config.yaml
num_hidden_layers: 22
hidden_size: 256
num_attention_heads: 4
num_key_value_heads: 1
head_dim: 64
intermediate_size: 512
vocab_size: 3585
hidden_act: "swiglu"
norm: "rmsnorm"
norm_place: "pre"
norm_eps: 1e-06
positions: "rope"
rope_theta: 10000.0
rope_fraction: 1.0
qk_norm: false
attn_scale: 0.125
bias: "none"
tie_word_embeddings: false
parallel_block: false
init: "uniform"
init_std_qkv: 0.0316
init_std_o: 0.0316
init_std_up: 0.0316
init_std_down: 0.0
init_mimetic: 0.7
optimizer: "muon_variant"
learning_rate: 0.00599
lr_mult_up: 1.44
lr_head: 0.00534
max_grad_norm: 1.0
warmup_steps: 200
schedule: "wsd"
decay_fraction: 0.399
decay_shape: "linear"
final_lr_fraction: 0.0
batch_tokens: 65536
max_seq_len: 1024
doc_mask: true
train_tokens: 207700000
max_steps: 3170
dataset: "wikipedia_en"
Each number is 128 + 32 x the weight over its row's rms, rounded and kept within 0 to 255. Layers, rows and columns count from 0. Numbers have three digits each. The size before them is the row's rms in percent of the matrix's.

# gate: layer 5 MLP gate, 512x256, rms 0.0887, rows 237-356, columns 160-191
# up: layer 5 MLP up, 512x256, rms 0.0896, rows 237-356, columns 160-191
# down: layer 5 MLP down (transposed), 512x256, rms 0.0414, rows 237-356, columns 160-191
gate237 092:103104129126086142149140097117123075131063094162118103098170137103093100036087145133090196115082
up237 088:181093097156113141116155143116167131206113121109113102119139160119118121123163157131099137131128
down237 089:137191102147084077121161096099173110150175168084091088138100074141160199150107131160162154133135
gate238 093:105109123067127073166149091142129173148067122148126102145180160098093146144095190099119078104114
up238 105:064127136161130026182136147160088110136112109130137120137165074141065176086171144130115120089161
down238 104:099133121129133051166133130126153135105149122168145126113107081128131134126173072153105165102152
gate239 105:159138122118069107172175111130176122159175161116101118159099175121196072143125161118148081152119
up239 102:079119077122068092067191172047150126131147091124178055088147068080138182153119139136177124087132
down239 104:086104104153100120148119134062135065109139098133117111146162140075108132147145090109124130123089
gate240 106:117101109104090100112139156127143138119127169126134118113078112070151103152127092178167108110105
up240 111:146165098137170081163177129088154129181149107126096131115125159108113131142136136126138125066152
down240 109:116088104140102135142152191166171165164174136087124139157107163082106133155097110164130149073061
gate241 112:119043146132092091127141149112109121166116107083097104183130073146110112169111121151100167142140
up241 098:148165130136136110111165117162176104099110107156135121135151144118088141074095113173165114126172
down241 105:089076150133108151074126135135101115138102114089091089178116059142132105161123147105108137144126
gate242 097:208095082100156113146135117092193121148148175152121102127159135113132160150120140110090100108107
up242 095:168141123115142166120132102107162141136149150144121114194125101156157176146119126102157163089078
down242 093:179163130115126101184126112129152164047100065133138073146158137129207137161090103086158075137086
gate243 094:083103131143163168111160107177032133118119136148075064140145197103098178117136098117117110110145
up243 093:155137133114146151029060104139127097110096143116135136121199144092129129150173083123143099131080
down243 095:082014092180110147166164133150167157124122085114129088192125158053102169120103156131066118100144
gate244 093:097112122145187138189205118105097109148151111154158138112166108097092124152161176094144148100101
up244 096:134126125140155094175172092107122088065107089135091170156128154074147050136149055051136154086113
down244 092:081117087134115148157145082109126136057145143102128156153184131060156140125159149092122162132156
gate245 099:097157137129143101188110098144158098109099130116123098069175165092202088102137147092137109118157
up245 115:155196114074114136082113162098063146076145156082179069078170100120140136139082129107135124113170
down245 113:125180104081103148116067166095089148078115124106156105088139129117124137144151133113135149097196
gate246 104:166156094098156160109140135128156160147051140096080143127114118100139125130124098180163135147130
up246 105:134135099120160143137156080129076162085176126170178133102069071141067127132155188193175141136158
down246 102:115168164140127082154079157168228104136155090139047103132147182140161101127151135091088102141096
gate247 103:145170102072139100187125083131126110144114147140124097081111119110167120097094068144122123106163
up247 096:125105074084139166138090165155132129085165138136114066082091161151039164155133149172145180136119
down247 101:104139081069155149181148148167149136126150135146145097090077115094081178129060083185134126058142
gate248 094:169172184177090125124101123164133145128106099176123109123165128092075144193158102081098133084088
up248 094:087154095099187126143114145123123108113092062047151157120088162109151134144105117162064143138114
down248 092:161112139196093140141102128125111127176148129132093082113185074097099137127141162159148116081132
gate249 100:121055125094159103116121147144209089125147104138143132113151105129101136096131165094134133099085
up249 100:136163152131105149108124164082045111078123143223180167114087147114160131131127142088121133184141
down249 097:105136150130026162117117052061126175094129156145164151130128174117147123190129078107091105092158
gate250 099:107170126171131152094082129133142124177163140130134152134156137201156070171149117132110105104126
up250 096:150191119122152097068147093056118098130186138164116118102116137118104075121167138140130103132083
down250 095:140105105149112152195070175201115163166089110117168163092143124134116137148122175122078108135144
gate251 095:078129122137138102134131144191171125175128119099130173127146144128156114130180181104165146104138
up251 093:133115099129138062135188184142110080058150072099150119143148096072119124100083110136071156086084
down251 093:166106053170088073176167145153129122140069096165123174140180116112089189104142054103106126154149
gate252 098:112083128057172125190138123071113165068092084096111119089127201129097130105151140131163089147134
up252 098:082125144076165100187143133100165157085084089075121101088081160150153083133153139139071112119109
down252 107:120114090116145137163118137095164124053054053093122108150204110092171069090150133145100152130152
gate253 095:102123107125158165142123093143161091143119149134162109108121140168122094140107159127169141155191
up253 099:111118115099130150145162073157138126165097140158094112131200163089159137111121127151088127094187
down253 101:106130138099096118143171146115127121144109088123085113103150126112107172156164148103106083085091
gate254 101:136141134081169142128167151167151151102145203166126165161100161172139152113124138127147204168087
up254 102:188079131157136137116093072089163105147122073152184093103137128107122102096148092074101019145112
down254 103:166124141121170129134154100141145136109100153158164109117099134121138147117141094076128091162081
gate255 109:133182136134103155096129104150114096096167153118133127098124152151110146177127153087187177129161
up255 112:145134136102097164057120138170111174118144095140090149151131149192165161141130133167172177097166
down255 112:130147112092139090096136180155103152161173093144132169169108088167137144055133112146134144128145
gate256 098:074102090143167100108216082120169156132130123078191154097106149170131160120135158153122125179124
up256 092:162162136152123125131062146114086067102130161176105105148173085122135075144125121109154132080128
down256 096:077086123120187116119225076127158151137149114080166179118153163152160122088126137112122121180109
gate257 105:113129131140124124090090081148081136171102098137124178200104130158108189146107142196144132143074
up257 110:132183100088121143141168137123167072108181102152169148115119087145083109194134146123090144146181
down257 112:096120131130096136143158098141140119109191152112111147130175080125083107134114159103126123126189
gate258 099:119141138177128109118093126136167118083087139061107149166094081173089105125179109089156091115094
up258 105:113178134107141084155148107134135135077115145091170093087107129164136132159165134159151102122089
down258 102:158100112107147144116174116139095127116110112157120124090150134103182172107116141109121153192074
gate259 093:078190122122111142131093118127150115161120201199157105181091124185138133084093133119133137148123
up259 112:113094155134090170144144122142109124120117173152157094173089129135127122129152140134169147148153
down259 109:108088096124046122068130138178103145093084092132157111131119126128108148161147196133135150119120
gate260 100:129141182189139085114105131146146132125068125134118129115156076163104126150127172133131108162122
up260 094:074091052101172112161108121157165127104096086098130080156113190101062096099186148190147117109123
down260 093:099152089117186077140132145147150121057124071136164070090122117114080142124121133142140169125088
gate261 095:096137110110153133120066144117156052157152157133100173102137117164170096066136126081100085157059
up261 091:122109144162128131144090173167163069129096169159109183098077136187130071137121060126140115166097
down261 095:122098119141130139158085072149157182153139090166148121086158138092113145167157100118094152113123
gate262 104:165084184150075105141126124110065136108149147118109136154121186121110158146119117134095147085168
up262 103:127158114050129152105135133071145092086180151098156176149141134114194163147053118124102125098101
down262 103:087144071096191162137156104106182157195154129089146132122110110163171154097112162069136112120129
gate263 108:151130131136098158099098224128108075137164178120179139148156116180072152121152132091116151138130
up263 100:114137120154084142160127187129125087139159221165142128217114092142091078113154144115083140122161
down263 102:113105126163156104122146057080154135145056090111118111093115110071219142131106147136186135132127
gate264 093:184112161070116131124155125165131090113123113098098145133115096096147118159111190171106092043156
up264 087:121091169114150140093189098116037129151097106097160147141142131160171122075072127101154134099124
down264 088:123138105172151156124092108106179120150110136193190086120098129098136157167123111116144160168115
gate265 098:108080156088120136161132140127184138124113097125097136100137107123095112151112081103100116130154
up265 099:136138108112134106162080155047151101100118155130096089129081142125122095047096177136108130085149
down265 102:160113116079138131143103147101103104096093167107088158110105138124164122103176111121094172133123
gate266 100:128140189147106103105189102134193184128113100131132119082134140088135182154201120116066078152090
up266 100:108120113144120147125147172112140116156025114145121125117052116114147093116141145126176181114169
down266 100:132088175156115128138178138157146158106100179129085103054134135059154054137136160098105152178095
gate267 093:098063122140153194104127142089146131152147116112123115092127122153125112087097111107144092136085
up267 094:116172117106097150163152126103129131078193095152123162055079120172133087100086186123160172102117
down267 089:174091123129179121100072135110110099170107126102106157158104136099128142136125149089162126123141
gate268 099:191110121116136098115107123134089088106165151150110150108138131228108134123117109110188165150125
up268 099:134152133094163142099100119164192146145163150111122147096089133101143143148200125115136136151131
down268 094:115154092102130111119085160218126150134195125162105140085096135176099161209179094156151103178103
gate269 106:088162148123152075106154125109143104136088102047079080160119175161113128133087091166117114142114
up269 109:113100140162100155102173161147088149134205205188116139110112057079132090102197108140176126107133
down269 111:091149114142101118123133112133105150112163175183124181139145070066147128127179145133105142097104
gate270 105:082139175114125099193161113143150093164066181088100123146095143112135176107145126060143067136161
up270 121:197155118119084204105061116156094151103108164158097124135136125111141094142099173122100142109151
down270 112:214094127102088180143147125129089163121087170183103132136118110121174155155123182110093131089170
gate271 111:110097118104151119090117129119092118180106181121127091175167101123198108120136134160143147169153
up271 095:116151103142117169145112174080124123177128151127135078154178118141178127157125145148112125170101
down271 102:138166101141116188184157130140129100098171093185088164087093157119103123150122113127118109085063
gate272 101:110162127130130162169157052117129117136140117122119134173133160167162111115116142075113152156131
up272 106:192151156176132121154115108159156148143113138134100104143142149083169143131121138105113119169169
down272 107:179137195131122132161118087163126117127107097116109136131149155139141141111107115101117118144194
gate273 097:125072193111090133085090130135106075152160140109123170138151105104119128146226054136121081112033
up273 098:136132136076146122116115153105120107152122092149144137054110183138117136134115137115117109126146
down273 095:148151145090089071104170098115113121140136085107132143112120061071075195138143153148118114154108
gate274 092:112155130140113099112046129117094137191161112076117114174081181127101088126146077134134128117131
up274 086:137147105100141107101095136123131165179160140148187148148163160183107109132155125175139180118157
down274 091:144145088098135138119194236197134119043065126194117128134163107143108107120141114126106154179110
gate275 103:160104121109138134128175164158099148124089102110117122083115146051145066148075098176081164160099
up275 099:150148147101112129140113130103177157202114121124138098134152128157129170088148166063113123113124
down275 099:133149141130111131125131201130129153135100115121118147086125145086096062185065095155056127136119
gate276 107:116135165173232122172183184123143049157119172177099100094153120105120158156123100103105151082184
up276 113:087102139115121131100130093175186137117099128046129120179170126142133084153112158117139094180122
down276 110:131126125119187097123180126196151094095138158137093119116206115163185168169093128110117125101139
gate277 102:133128085106144107113164139108099087153162106112192192088150100119084120109114101114098088081079
up277 108:113127164122108097156072140122157164163130123153107164070059158092107062127105158147133153103152
down277 103:085090151125098129125113098134144165157109128169053173117101124151133163091123130156121155101113
gate278 103:104174138157084160136111161109129137075138171123066156076019150120145166106097122113166126160100
up278 098:158153151201106131155109145082134140094127148136047097104059131204075133135103061148128124128132
down278 096:118145109127108085143162104116114107153117080140163117159200094106120122142192134116119132168176
gate279 096:092112077167127147184126121113108064187172162122099095155069159174134150101151143156122142105091
up279 101:120156114174143144094134086118164136108086145126116130118050111133122089175064116154100091135123
down279 095:120169102114108164085100128124131128106068088117169110087106161164132132145079129147077122187142
gate280 095:121137155153097076142089104114176124134133149065098132113167153112178086170131131115110163123134
up280 102:143164116115109110097163150189131167080137183134154122175103128113165155119160103183146095166140
down280 103:158150129065188142114228118167083159061105135150171140155116116148158155133140142167224120150126
gate281 097:145102100154109100099110066161117110081094084168171151151161083173158186189139156096126093159122
up281 095:143131124110164102127118140149079086139134107104129124113119126111150198194098179122104159116133
down281 094:142136128209152096168145100063133194106118125130125094131112110153075140172104150145163111130089
gate282 097:090197066168100126108099109137165120140106195124195140106129115121155061123163151148178106102163
up282 092:093176049113085094138120134109159098105094155138189125119083123080104084118144109112204103154135
down282 103:089152139092134093177135179123096159102130065141132148090101128148136148081104133151119126187105
gate283 097:121088138119123130184130100069101148126104127128166113101112126144161194074123145151151201105131
up283 115:142174147145124139127130106173111081120114103186066157132178124115069091160136119123116072148103
down283 104:122178157152173124173117115153113067141102108102135116127178135093050057118105145100089116113080
gate284 109:153119127079133121115136083090149135159135094091073104119074101148191128188134117139167182129118
up284 102:135138142104173136152128166141110139133184105149070149109054169143185081112152124105159168133110
down284 103:143080119153149104131091190147117107125144162183160154142155189118142092129154113082072137117149
gate285 098:148126167104083122147125103122125233121167164110177131106095111127116138119141138143143191166140
up285 088:127116125123143084095099152120167120143112136092030106151104159100104059082167149091136134092077
down285 095:138165157126101112156151103113133206172138113110194132135175152125078139158145105154135178111167
gate286 089:110126119151115083084106183139059173188113126111093169108117070159199082104111151107148088119078
up286 093:192105166124088143108153116088152141051111119132112143141139117068111124092119054124098134184135
down286 088:151116208127152154152091094163180121083116176117171157110139159080141108118184116090183136130157
gate287 108:078151132102110178134151151090142136090069061115112065117090123071148165108111170138170089118127
up287 097:094106115165135152133097114110175145135136104074113137123086164070185120146099116146108135140123
down287 101:133109111122134115099129115110147127145105107091097100081078148094135143129122137180172138086120
gate288 105:143106139120126172162072089100141122131104093096144116117096150150168113142191112111112151122142
up288 103:102153088098107068116163088151121102128127125138128127166150116128149132112092139121142088148137
down288 101:119087077093133150117114074111127128154102128127154086103075103147200179171145116083167136121116
gate289 099:141121130169116120162137123150102136129093075147111063169103110052146101129073140160094070134165
up289 091:101125120141157121125109163199126147080127118100072096203099116133126128155107093155110167164143
down289 098:086090141113106124127091184064177108131101181051156117044109178152147134169157188130131167119060
gate290 104:103098112069140103142103114162132117114121139172137117084121105093105130091165130119109163108099
up290 097:153139057118144139072118144119097098147144155108132140171097148139064100146105077099155081119114
down290 097:101138163136168141144200092132140097133158116140094126104230115135137164090084112181134196087168
gate291 105:117088120129127099157170196119140123154127162120068070098134109083168110071116136141092081147163
up291 105:127108135100116116168096093153098122063078140129139095179141135130128129089077137193107128081121
down291 106:113126075113132148105128107148102139145133166153115177056161106172170091114137121041099130129097
gate292 104:177167152152194193159128129093125090131113187071081164127124129110169151161127122086163108144102
up292 090:129172034163134159126144105146131156151115148083053089136122152108132130099129097102170103122145
down292 095:134114091100063115088121102153084174130118106190119114125129131164123101098121116199111119098153
gate293 104:175124125116102096121071109140153147167143128136130115167137138099154160120110104135185169061151
up293 100:216070114092090106144119109140129149164109139132118098164176176145118170148073165158169208086173
down293 102:056106156182166165173185137123149094099116113116138094092147104179068113128117129109114076185125
gate294 097:120110187147176197098138134094139139130107091143148105213133079192117159125082159120127101118167
up294 100:119127156109150112118109081108159151081098098061115109176159067085126124186151086131158168141093
down294 097:166076115181132129115126139139131092168137164165148129086167126125145161097085110136097135118155
gate295 110:127146137048107088148182171114081102100154146134092124121149098148088141191205171205185200163131
up295 107:148191069157116151117118114124097172135136091115218070155174178180113152062102075072101127092155
down295 113:143119094206140124112122067057123172115125119166161100153111177157167156105115071128116099184119
gate296 101:088196096089123080151131085133175114122153143164120084055144173135121083098075144109172180069163
up296 117:118079066119140115166121113163150117092123088122114129144234084162090123177117180137106146187153
down296 104:116088072092115071185121065133150139087135121169100129124203083165082109175100139135131155173195
gate297 106:172154126150178166161114082117117117112063082125195151084172082124105095123097134165142147155159
up297 103:075116152149111206056085178180168125091166188110115121161139125158107123112107118143142130168147
down297 103:158134107092093151132159189084090144137105183154104060135141096130145102114126145108098133106141
gate298 085:113198150153142117122097137141143175142133118135139082122154180100184084154122118123200066136122
up298 112:066138135163072141146157125235098173088099122207188100119101185074130138092106164094147085100141
down298 101:099191132182114146096167120205146152127107114192177083164151129108163132114108162127193071113149
gate299 092:122126165147176094123127160159116159118130115163163135110158116140132112145115093159090099150135
up299 096:066102116075078156196103162092137169100141134124163088169099165102132219154117131108179144098100
down299 095:180136127208175068106108103171150096137118103102123148165134158109101067134129193150089144134184
gate300 099:154074111150158110154100113071081094115158127180126151133175128189095143124168109092091130134146
up300 091:103181074200147157095058071135173154107106158122140168154121163110120139150125133170180087159110
down300 093:096130188118131147111140138120092031153113082099134143082120083157157055111129102038120148149075
gate301 101:146062110143085143112071093126148092120164075051137087165119153136110186172111088165143148130092
up301 097:112202113132162169123158200137056128166159120147138176083130123127135176153151184080081119143167
down301 097:173101130179117148147087103138119145064128130108105062131161141109160128072101112125203121152092
gate302 104:153133127091160112098096150125094109187151160154146081113143082109109078176146121169188161128150
up302 094:148103154104173086084178098098061160135176127187139128119167082149114067128119187150203119121134
down302 099:124115085185107113172136145053180154135087120117114187169106132098131196100115139094045083130128
gate303 096:177087097100119097121144141122149115090167121196140093084107121073150112105089091127162120141088
up303 094:195171100130102090147103166078060091135143107143151163083073092090189097163075149108117144143119
down303 100:089156159107033104114096146181135129206119129102125146175128115204096168163172107123082173152174
gate304 101:107138169149155154137165114056126151103167116163131113129168136142077131141087129093115089205182
up304 095:135126112195172102150106098157145123162085140110185054135097092190144095130162116129087138150146
down304 095:120116136134129111115224107041133094127161128112094118131086130125118099164128127061139130199089
gate305 104:138047118129125108130111081144177138056122181149095172140135095105138141129131081104075106172081
up305 084:088095156113177073089101115142133109093130154152150175089125119118133135115146090101046115156080
down305 096:101176143129159135137126145102088104188104084125154109118146172156090116109109136150127155073172
gate306 100:113103082068087119124160072081180178136089094150158099115136115149159109093102083152145076189163
up306 099:096127131094118152125127102105148152111142070147138123154151147130165135089040042154153131151120
down306 101:119123158134146172115105179186110084187120155106129162135156101132100134150177139080142157079154
gate307 104:149165148122085190150112131130172177151119132144119135156100057104163123157101107190126179160133
up307 094:123134171146082155078045099091101221097164112135147149145109078123161173166104105107106079191120
down307 104:080162143125164141086133102128113067102137156169041147107063055175147160099127101148130176158107
gate308 110:106100126135163115134103138133131127128104119174139116118152140116139100164145135155138077114117
up308 090:105143140084153101120211140066114134138098135166134175140112090126112116138153168204165114134124
down308 095:184155116109060125121104124131168125168133131122153156122143150098117154103152110064086139147150
gate309 099:135118119092095171066212178094159088129164121140135237078167120089105194111139151139118068138133
up309 105:104090169140136130106068137092077170082095136146087068231161186143149136139107098121158168143166
down309 099:142164125135073107114172095148169082184147123109178155049114096111148164129124107145112052135165
gate310 096:085113190196141148159115177164092088134110138086081131129133135181077114143131111109084148168141
up310 108:066107162168103173143125157149119107102122103116087131103105138182123124138148127119087129128136
down310 102:115104133114105159128125064155164110130088168154156130092120138172101168131138093145098122097085
gate311 102:123131172090058095094050147176126133099169200194184145168127142124089191139124091176162108157148
up311 097:115136165105146118062099122211164106069129166113167104158132113076122141141132117133112128169107
down311 098:151142069134169172132194054071156128189110059063111112126153113236118104146150105110130121113146
gate312 095:088144202171109161163101099165158075116085116081136141074120159100157175146071126139142088105115
up312 101:125086189145158094154124142161153099129062103135090131127162108099097104157122188099106127112146
down312 100:083175149154117149116125162155161075126047152120093129130138141153175124108057098084075175129150
gate313 112:087162167172142117179093089118130095130175156188180090095170112122097158158161136147099155085115
up313 110:102123113111162116100070102120113136120045124130084145089056123156127083097095147128172116139109
down313 112:143133084112079140139115080103145075128219168085168086108113136116108187152130123126136146121147
gate314 098:123120147098093097157164147074088113099089161106059111164106124079119138167145136174197142113193
up314 096:111075100108169192145145163145095056124147180165050111161120190086092157165128195141147129073126
down314 096:163115112085116106096159144046110136115116129058079113119154116118122136120136103170156120119222
gate315 095:213114149119103158169075077155101128079094100154146108144106166143168114144179073135195135089118
up315 111:155139124134145119170085032097143180126076079134118122160050122130196126157157105173161157169150
down315 106:096139136128161096139124093110121154134127140179087168122100137115172162144125149170153179229155
gate316 098:068097125164118129181112125129120150100117062107113106167111073157135146089072161090106185116145
up316 088:154098119112127148106128112099106142122188176173114139117123229133075153151122153091139113139090
down316 094:155100103189076158192116118097138095140113123162126095162105146155153110116078201081103101094137
gate317 101:146108171175103181102119068131171096143102112078124156157104102146103186114157111150128095143138
up317 096:131098114172098141131136066159159136084111145086068176126108125192147172160130141145115118159105
down317 100:131143130160145126049128107083102102126166152134157161082148160100141155111051094150054126075116
gate318 104:146064179164075107100100093132111112087126164116089096128109190078152117188132104116158196131164
up318 094:129136122122101054183181122100184166109126153145131162152098163060158061166105089137106088104117
down318 100:144184137066156145116085181127144112137129125080127174160105098110153120131137140146145122133112
gate319 097:170099167156075132083077149127070103084146139141093117071092149156136080116095083115152125151107
up319 109:102159083159142138094184094130125131181114056128106102111170034132107145137182171119122150142151
down319 108:093203090142174116148165095155096100197110090145125109155167073152124115122178167092125107104117
gate320 097:182124106193099104129150090100140167094090141101131149129143145176139132156162166170140167160163
up320 109:135080079110116164140157104095180174112092134097118127147138081146116132155172122170159172148170
down320 098:090144160140172077104102102151124091150141099218165126114118184083100119123126135036099089109088
gate321 101:128086157174098123098093139097122177149150157124120142150164039155101126149129158154156096128103
up321 098:082126108076138093172087165100113156181140151125177147068166067136097143097153115154166047145099
down321 096:105163135161120117131140113049109159110125133083145162113117147129161119136149084166136099155155
gate322 121:096080141141204165087099144144090131071125126112170119173092103191122113129116105134092084134126
up322 118:147093147144159162093104163091123147099105122113157170176147124202085128141146108147115087102127
down322 122:127131131127119093151145149163131108204132139149095118080163114091157123152168160107157180159122
gate323 108:111134138139105136154117133143160148116190156170125154142145067119115129164181124127098179126109
up323 100:064129155130138172103069124096109169068147134113129135140086092174112131140180153108107155177183
down323 101:135120077149111094114173148156134089131106095156143137114060150046146124134053088140129121107097
gate324 104:083183126182110087161197173135122094133148107143142127080145135174120180145143134148114127125099
up324 099:097155149168164154146149230104121191150154121152136088161107086220121126151150122096119088168096
down324 101:143104131073164193089065107144148156121133142085095115123130088116163108096108143122105143110127
gate325 095:133192191158132113146218142098123102113195189152141108130107127155160115173123153084128117163143
up325 091:190135138068103195142134144113116146105145185152137095094034095146187093121161155062167089145086
down325 093:141094109130154122108130166115160147133102074092129101165144144129106147120112104160074146120147
gate326 102:113116112111108140111147118178122154153125086208076174138166107105137109121122112157155113099107
up326 095:111091079168061103103191160100064135147151160155119185104153096125151058143120108110141127141118
down326 097:154121204069154122078178120139150132102164161148144049119133103142097178107078173115115160111069
gate327 092:129154101107106116140183097135112158115117093080147084064073205167126173150119128133119117129057
up327 106:158076185122108121162124137129083162157089130110152131105074086161139125141147132151171152140091
down327 107:132057154160065119160108156133118163124127151115093134117119050141135124112121175154187121123096
gate328 099:137128166184119100122137166175108183122166111112075124121147086116102058188159150152123160089170
up328 091:137123100110077151147112124132154087072143156152143105157125103154161182077132116118145112167070
down328 093:131143148157177074126152148153127169104135133112057136150123110109098092186100146127110143062171
gate329 086:119167157110148141086109095179085153142136113182133153080153083130132122111173138185181107131143
up329 084:128134148171141122094065125180120122117081098181108144107252053122103091165131200139143128161123
down329 089:089122152148150180095149135171170114163160150142153125111101126150147117096134115161132106125089
gate330 098:124077080179172116116198136115143161139110050080142111067099211098109139173105124120082094122097
up330 121:094109098164075077088183098167143129083130150068129174137173070124147123147107059156118052117138
down330 107:113074093173134115094185103157165159110138096084107152108085129108151139177146078141074061102108
gate331 098:143069142115139100135142115197130127146087061163133121099145156121084128125107133111141090129130
up331 095:123122161152141133135123118178055114140111084112138102119134115124146111102120180113077100142093
down331 091:146140162139058140144136151092071188139130151125175154175141151126135173090168096107133150152159
gate332 103:088077105118116127133175145201157095174115127192199106101135159083147172065181153131128109109122
up332 106:143080175071088104110159139162156112126129139131217064111173123113158174167178152115104149187084
down332 104:157158202159086104137141138089133120076102091132106100146183126153130152163081059182153141178114
gate333 091:150106108128128175111114052118138100118099167145131118088194109132137168187165107123165114131138
up333 088:146128117196152181137102076083122100128113186160124092103128115124175111163168117149122147118151
down333 091:106106077103109074149186138113066135114208084142163166162129118116119080092125140094092133169117
gate334 097:118109128113126165161144109115124072131156104059138101131100174110176111138099152079119078062114
up334 119:098077195126111102116130165161100151147094088155091104136173099103080107202161072134142117114124
down334 112:147123179148103106061092233146117177165095097207090123107175086117100139161170093133153178148111
gate335 101:111129160134110151161146124184147089100105246198146101164104162102147135132151094106136139102113
up335 100:173166154119089109123143107125087046081155191179032141136143107120170114121114095156115090170143
down335 103:207183137100079060066163142084084116114110127122069130130123133118097099118145137134086111194144
gate336 094:142084103102129163120129113142123155124115140182144131142130179175157169153121092145134096118219
up336 100:172119128113089166113126167107165142150179164084175073176196115112111126045151108163111160086135
down336 098:125169110194170176141151100105094127136112167178117102039083136096150120159123205080118148154087
gate337 103:112055082170127138097091129134074092090116074085108120079110115094137166203146060107070079168094
up337 123:104116145115194115142104146113111167144119133161160112167141105151094080080134165092159135125096
down337 109:096075157070130089168155149138110141144124151132157084183120110117139126128120107093128115119093
gate338 094:147136114157174088190126162116140080082111079103065079116105163091126123061142170091071045159089
up338 104:131118131163109137099134115162086147141079139110103122125177140152099106149102146146122147122122
down338 103:119109138123099124144110152198114137154138139091058133105159146167127164150133135176100148131105
gate339 104:134103083129130131112142109095139140121105078095226142113158132131102148141183122128137142230094
up339 095:147095198120085130115129113153099152137126164186119111121123095145162121097117111159150070073146
down339 093:134120071121138114144114145091147143118101053066189138147148141126127155147157146123126161217089
gate340 097:109125114118141124134075096077103105091075082152133156088107151103151088149134101142164156139087
up340 089:068093111109129134183103144086126111109117127164128145098155116120156076098134100152125177135078
down340 094:125149101125125077138157190144136119142167138170058134115176118157124111068165157143053123124114
gate341 105:096153123089156060145111149051080169170165150093115181140116128135134113135133150083111120121071
up341 095:097135128129149133137131172169141091129140181175123226160134099159135111140161170149146140167153
down341 099:125082096177111164142164130169160070132184074105104105159155119135141168126175151141133168123154
gate342 119:110134106137135089159160103228159108165157186095117094141144172088142140072087120124128089144088
up342 114:136086193127081113080086115129108118100114150141097106101099147180109136063107108130116136165082
down342 109:118121145105107084135145181185082140093106214139128091124152154097127123110094109151094093152133
gate343 103:127173153089148123152114142090062157074088098109167112138156150149121100147116173070139110139138
up343 086:109120074162129122157161129129178109146169141133035124180089193113146164085114124134141119151136
down343 095:140162122166147093161130148113095143109100075128107110144186123142120119100134184103086067156134
gate344 104:116110157142171144096122142107121152075116071121205142099143087098142165101172094105030104137158
up344 099:125120097129108073152140084146148108151134163118102119169106080126139142158197185112134192143150
down344 099:112129175130141145096145134124102138154153155122147093161177154147076101097072107160145093143128
gate345 100:093128119125163158124106135128089081097188139132047168255118145112118106142132127161084164102071
up345 091:141085108169096075122167143146112098153235177127093129193167162148102080160169168123164094138161
down345 100:177124131194084152112175132139106117170142181116105122086174163130100125144164172127125110200089
gate346 093:154102087148116125116132177135129114128114096110020108153178154125187105118071131113177142121116
up346 105:071132057185120101148142073130155116130132143100156188180139119170104149134139176126078133159145
down346 099:091129070201083131157119113117102096107111110102118144161134130170157079104083158070109138164132
gate347 102:146143119087146171141146098094142133134099098180197111080180133149081096111103076095099105103091
up347 099:113115120175093109148154118124118127135108137086072143182115178127100084095102157192151148133161
down347 099:176154078083153150152122105117151126148098118184190112097161116120103116138100105138121157082114
gate348 092:127156146118159122154136158156102137099140061114129221059167128137151062096086150103163127083135
up348 098:112227070153132156087136097121135073133091098104144134147114127082152122145169132160150107148144
down348 100:095191135131138109121154111138089059102131061090119163118125102086164117060117156134129144128173
gate349 101:174114126095142077173125133153090088144144132157089133096164166101114212139110150167122143120104
up349 098:131087113093181058174107123162115121115097169157125076107175124107108158155164137119143137178105
down349 104:129108093109111124097176079132132151111122073132161145118081121112089121127122161087108130081107
gate350 100:160119101091174106124146156089119057169058102135151104083138174136161084069091132144118159082113
up350 109:087157162222120123126134060216174158148076115088132146165127076074171143169145183140159148148136
down350 105:105168183158142140154120041125176139085118105108210157127118098121143107133083147162159160167101
gate351 105:127164170154133102149121126113148121166162127156086085132156086101090087097182144144110097126097
up351 092:082127120129136115083166104128078121124095138074121092146187070149151152163046166099133155133119
down351 100:053174128168124085137165101107113122168154125054099103130137086133116096113147178123154115106093
gate352 117:104075114155162097168051161124069146111113110177127072132146100155140107088117066075139167147075
up352 120:140086152134172084109098139168098184116129184184152065136137144148130151132125100057097148150038
down352 113:121087125079090081017145153165180156140166154162167154137107153112126117184112155111111080100120
gate353 100:094117140156152086130115125149142100150148108093137118117210094122138083079152136118154106100119
up353 105:127116140125168139173172073162198163108112107083165107143086126126161158144046208190059135071104
down353 107:138132102176173138124150134116204140076121108118137154151093102057151146124110109141076100099098
gate354 098:113104058110068158125092121133188134148118172120108099200171122155079118105134156081149136132100
up354 117:077179144137143156158074134135137130122116154099131064120141115120088103115171079131158185152156
down354 106:071183148190115137148097082126139131143120139109143074137171138115099110112185085100178164175141
gate355 100:089068092227132130115155078111140123182084132107098133084146116149104148100122140150167096054130
up355 099:182130158146064136139142113144106146078130138169109140154129122087063104103142107138126126204163
down355 098:092113116168077164148176074114173073171078146094110140097152096094058128076112138172175096101136
gate356 103:134113131132100119130129140115107093126142169130143052115136177120116129085112165133107144085080
up356 114:189118137124104167132190139101141091079145139084150155124188142159154149146145196115135193174093
down356 108:133157180137106114111131139114131155163129118106144124127174107148149202172194181099078150080134